From a checkpoint of a small transformer trained on Wikipedia: biases.
Each number is 500 + 40 x the weight over its row's rms, rounded and kept within 0 to 999. Layers, rows and columns count from 0. Numbers have three digits each. The size before them is the row's rms in percent of the matrix's.

# q: layer 3 attention query, 64x64, rms 0.2, rows 45-63, columns 0-63
# k: layer 3 attention key, 64x64, rms 0.172, rows 45-63, columns 0-63
# v: layer 3 attention value, 64x64, rms 0.263, rows 32, columns 0-63
# o: layer 3 attention output (transposed), 64x64, rms 0.264, rows 32, columns 0-63
q45 065:468462482439509501548511438478484452460489533522438460547451559523523498498459558456504479506554492473538434548545477416547476514475457478542424510505548519549521521542469475564442480419548495
k45 066:522510472519417494568517474462505456504507538525496489480512542518482508475449487475429533549523593546459563563462571472418476476452503448471500517520478538471516477520491555415452546500574506
q46 103:517489496486543442551464429534500441450557491486493514436500473455477444511507557511475496475536499510470531464490452504495487531501475428493415479542526509472514518416483440530412460478512619
k46 107:510540519510510432529474496563473530443514507487553544486525452457525424479512506533476441456501544429507493530483543488466452498453510417537470423537514506420523499432544502523446472440483581
q47 093:450489589493510508461464520479497531538494425440490536532523419476457493497584516515495541447486521494490458530528488525478491470512538495477466473517485468463455569457632417456471526536464489
k47 122:533482538489540514495460499552547547540421448419534571563505495460484494427447447512534515558437483504547534523455434524502499489486478511471546503482463473512487497491569436511595500553526478
q48 077:497464536488467501535515539539498549434450401456535496494503487459441476452523450456566469520485476507519452527429431460524560470551504496514463402474495438510457454467513442527514560521504527
k48 101:507470507500523491505546546535553558570520448461547549488448462451488478449535421534521509526483458551544461519505424511497514519520506509511513426419524459483453523454523414529592478489535530
q49 116:500495515585479451531497438464516453447509436495501498479498462459462516463544508465455455426570532500530456504452493540529503517533491443484508424513511526493437499448537475495386530589475527
k49 093:512546547517538441513488538527556514477500423518544525504469498463462449499534452502482494480480502469532433517517523534528481473423449418531486402527515515451482572456472485456470425540531584
q50 070:537552420405552529498518499528499468419482561553495489547490499517561547519447498444504490567503427517489521512492497440539502470490510431509471569504526481529438463517418538501468543469505536
k50 072:530492467485452480534488478471471394463566571519487441481450483530513458491534579443471446456576510507460531476484489441492502529501497514563523481522548484525552483485471501478367506477491486
q51 069:550457486485505466517503462472524519479462450485449555538505554485465479447495445517519482540506538516454503504439483546631469505528486429519506422478502478510455496501595432487514480568508572
k51 092:494537588577538452494516527494584529511500411456492509526487411456474478469519442521452523520468482463547496489554454536453531520464515528469508448478506485517517572479540444548544425491540486
q52 074:541449537445528498489444517573507586422473517475543520516556552465476473455458526549555449523489543504502517542482462430431501477440458479514493431518467471500529488443498518463481461513586480
k52 085:533480506588471467439446513484473550536499524427571507526506462510540483421447441541582482512459510534494500567529481555505510478478487468477507439443495493461581480471582510491562520497490472
q53 094:496476507583476547514523531454456512528459441487454475502545450497468544502571560470516490460504541543496504529435514526543526458535534519497503443551485502473410472472576521442453581571546484
k53 060:481539500554498474577519487515523544482454483499461394446487526530529521470500481477532486576518532537482445455488489534516551468575480524496477463514470502531492424481405450531512588525419496
q54 081:493569568419485530460500489533460568506488434530463476572499534524475489480576499491463535507514506482525462482533483488557450490497470415533502434489537524524452541484425527433482469593521489
k54 091:528449546477520501501457565493588475487500430438501510607481545497441474438498416478492513504483521462532473455489460558485474453480435523438496445469483485538547563494527507491529486564484467
q55 080:463492524515419494474459597555515582542478456459485500534512553515511494504509456567548477469426533452500470467475486495504445463511496545553510516471415458512569471524514461466538411519474501
k55 081:487447500490535535501474532538548523479471429431564560514477475463511485517477481551539518539431544493506469494529434530463525476519491579452489514456493442472449560513543442542616454502475480
q56 080:536514569489565506495548472509474474508550503470431442459466392500474542515524504437473481510478469509532469411455490475537557517557514569494479514493545469489500473434443439472479585518516512
k56 063:469414419498494494498488462475515475508545477561492448448468528538597508503445490487507536400493510537542449510510503527476480533491540498594492491547463537532493480517379543496494490545496505
q57 081:503495423507546524533572497486490505527467557466475482517434532530581553516377496514502563533471458453482547476453527504535509516525476556490504585472499514514499481547424531529555490433484506
k57 096:482518474503512485511530467458516441488495573560435457474477498538568570563461569502471474461492522493411543480553508471517483530522528548470465598491514523541505561524404548492480462475489488
q58 088:504501447596506518440533518422467520537522508548397489490487457531571558547542515476484505470536498564436488536468504552546501483527565508520523612505527517476450495509514525495494514545456480
k58 131:488515466515507459507525473422473456507493562542374457462529525532520522533466599463446460464541543486417519472495511447499472483501504492504532551566484503524481492539427536456437473537495500
q59 069:488506451487498428560490580440505496469530524511489517463507504484550559474527515453535369486518511551518520551519578494481471490491541561484540558501530480428460431498520572473480520452512483
k59 093:502514466474417520547526494517474483508562556535498429414525506545522489554532541446535419527520529519506526511530561467456535488528538510559578536535479483468524408506465518445438541519474513
q60 067:545566522485536473510458472477486492463562418471466464486518464492480476503552503433475497550524474510510525458485487518561472480479441430551427448537511556495501531453546428488432515570551572
k60 075:492497495487495494570485561595580477473500453508516579544548471456467457492546432491476462452494494483544498509429496512454467463455505499507515433540546522481502561504585459506449475475503581
q61 076:454491544447548506589574458526456511541417451425496511527463508453492508436491534477440542522470473455542503459509461487562476508503451507511465406513535460515437533509440483501479504488560503
k61 099:476504499435530490467545540544584502518438437468470487588442492466465495426452427470471502518452456495521503505529456537553470471530475538461508513453508454512505578476458439553560547504494520
q62 062:559463548500525478541559494475512514586445478458427492515492459493467514454498434481508534487444510543453427495436479519518526481517554582515483454466521493537462519453565411562532536496539483
k62 092:478492535494542484499508531459616528529432446458498495525479524472501510438429433519485561564472463505569496528508440548486547505522523545478517522445462527554442519498481459529592459502542494
q63 074:468530484523482424538490515555552528473487471473531552505505559500540504449434487539485415514473493445510547479571515517462462510448442513461542508435516483466532519529439538539619473450486478
k63 082:478525515429541512480591569516526548557496461438534499563482509479534488496461478463497497548445459479543477548602474471520463505481474554485479496508512499482559603488538525500590453487520500
v32 063:481502439530473573524493504570511506546562545492563480463494507524543492474492554462491519581503468541547514512482547444452546543498496527519503398581517526491535470519512545543433531428557479
o32 072:491496469518461482479505503450446424556558632525492490484522519522546504565554570500521506501533520544468505555509557515472495483513521498535408578518506528464565496456479499519446473476435493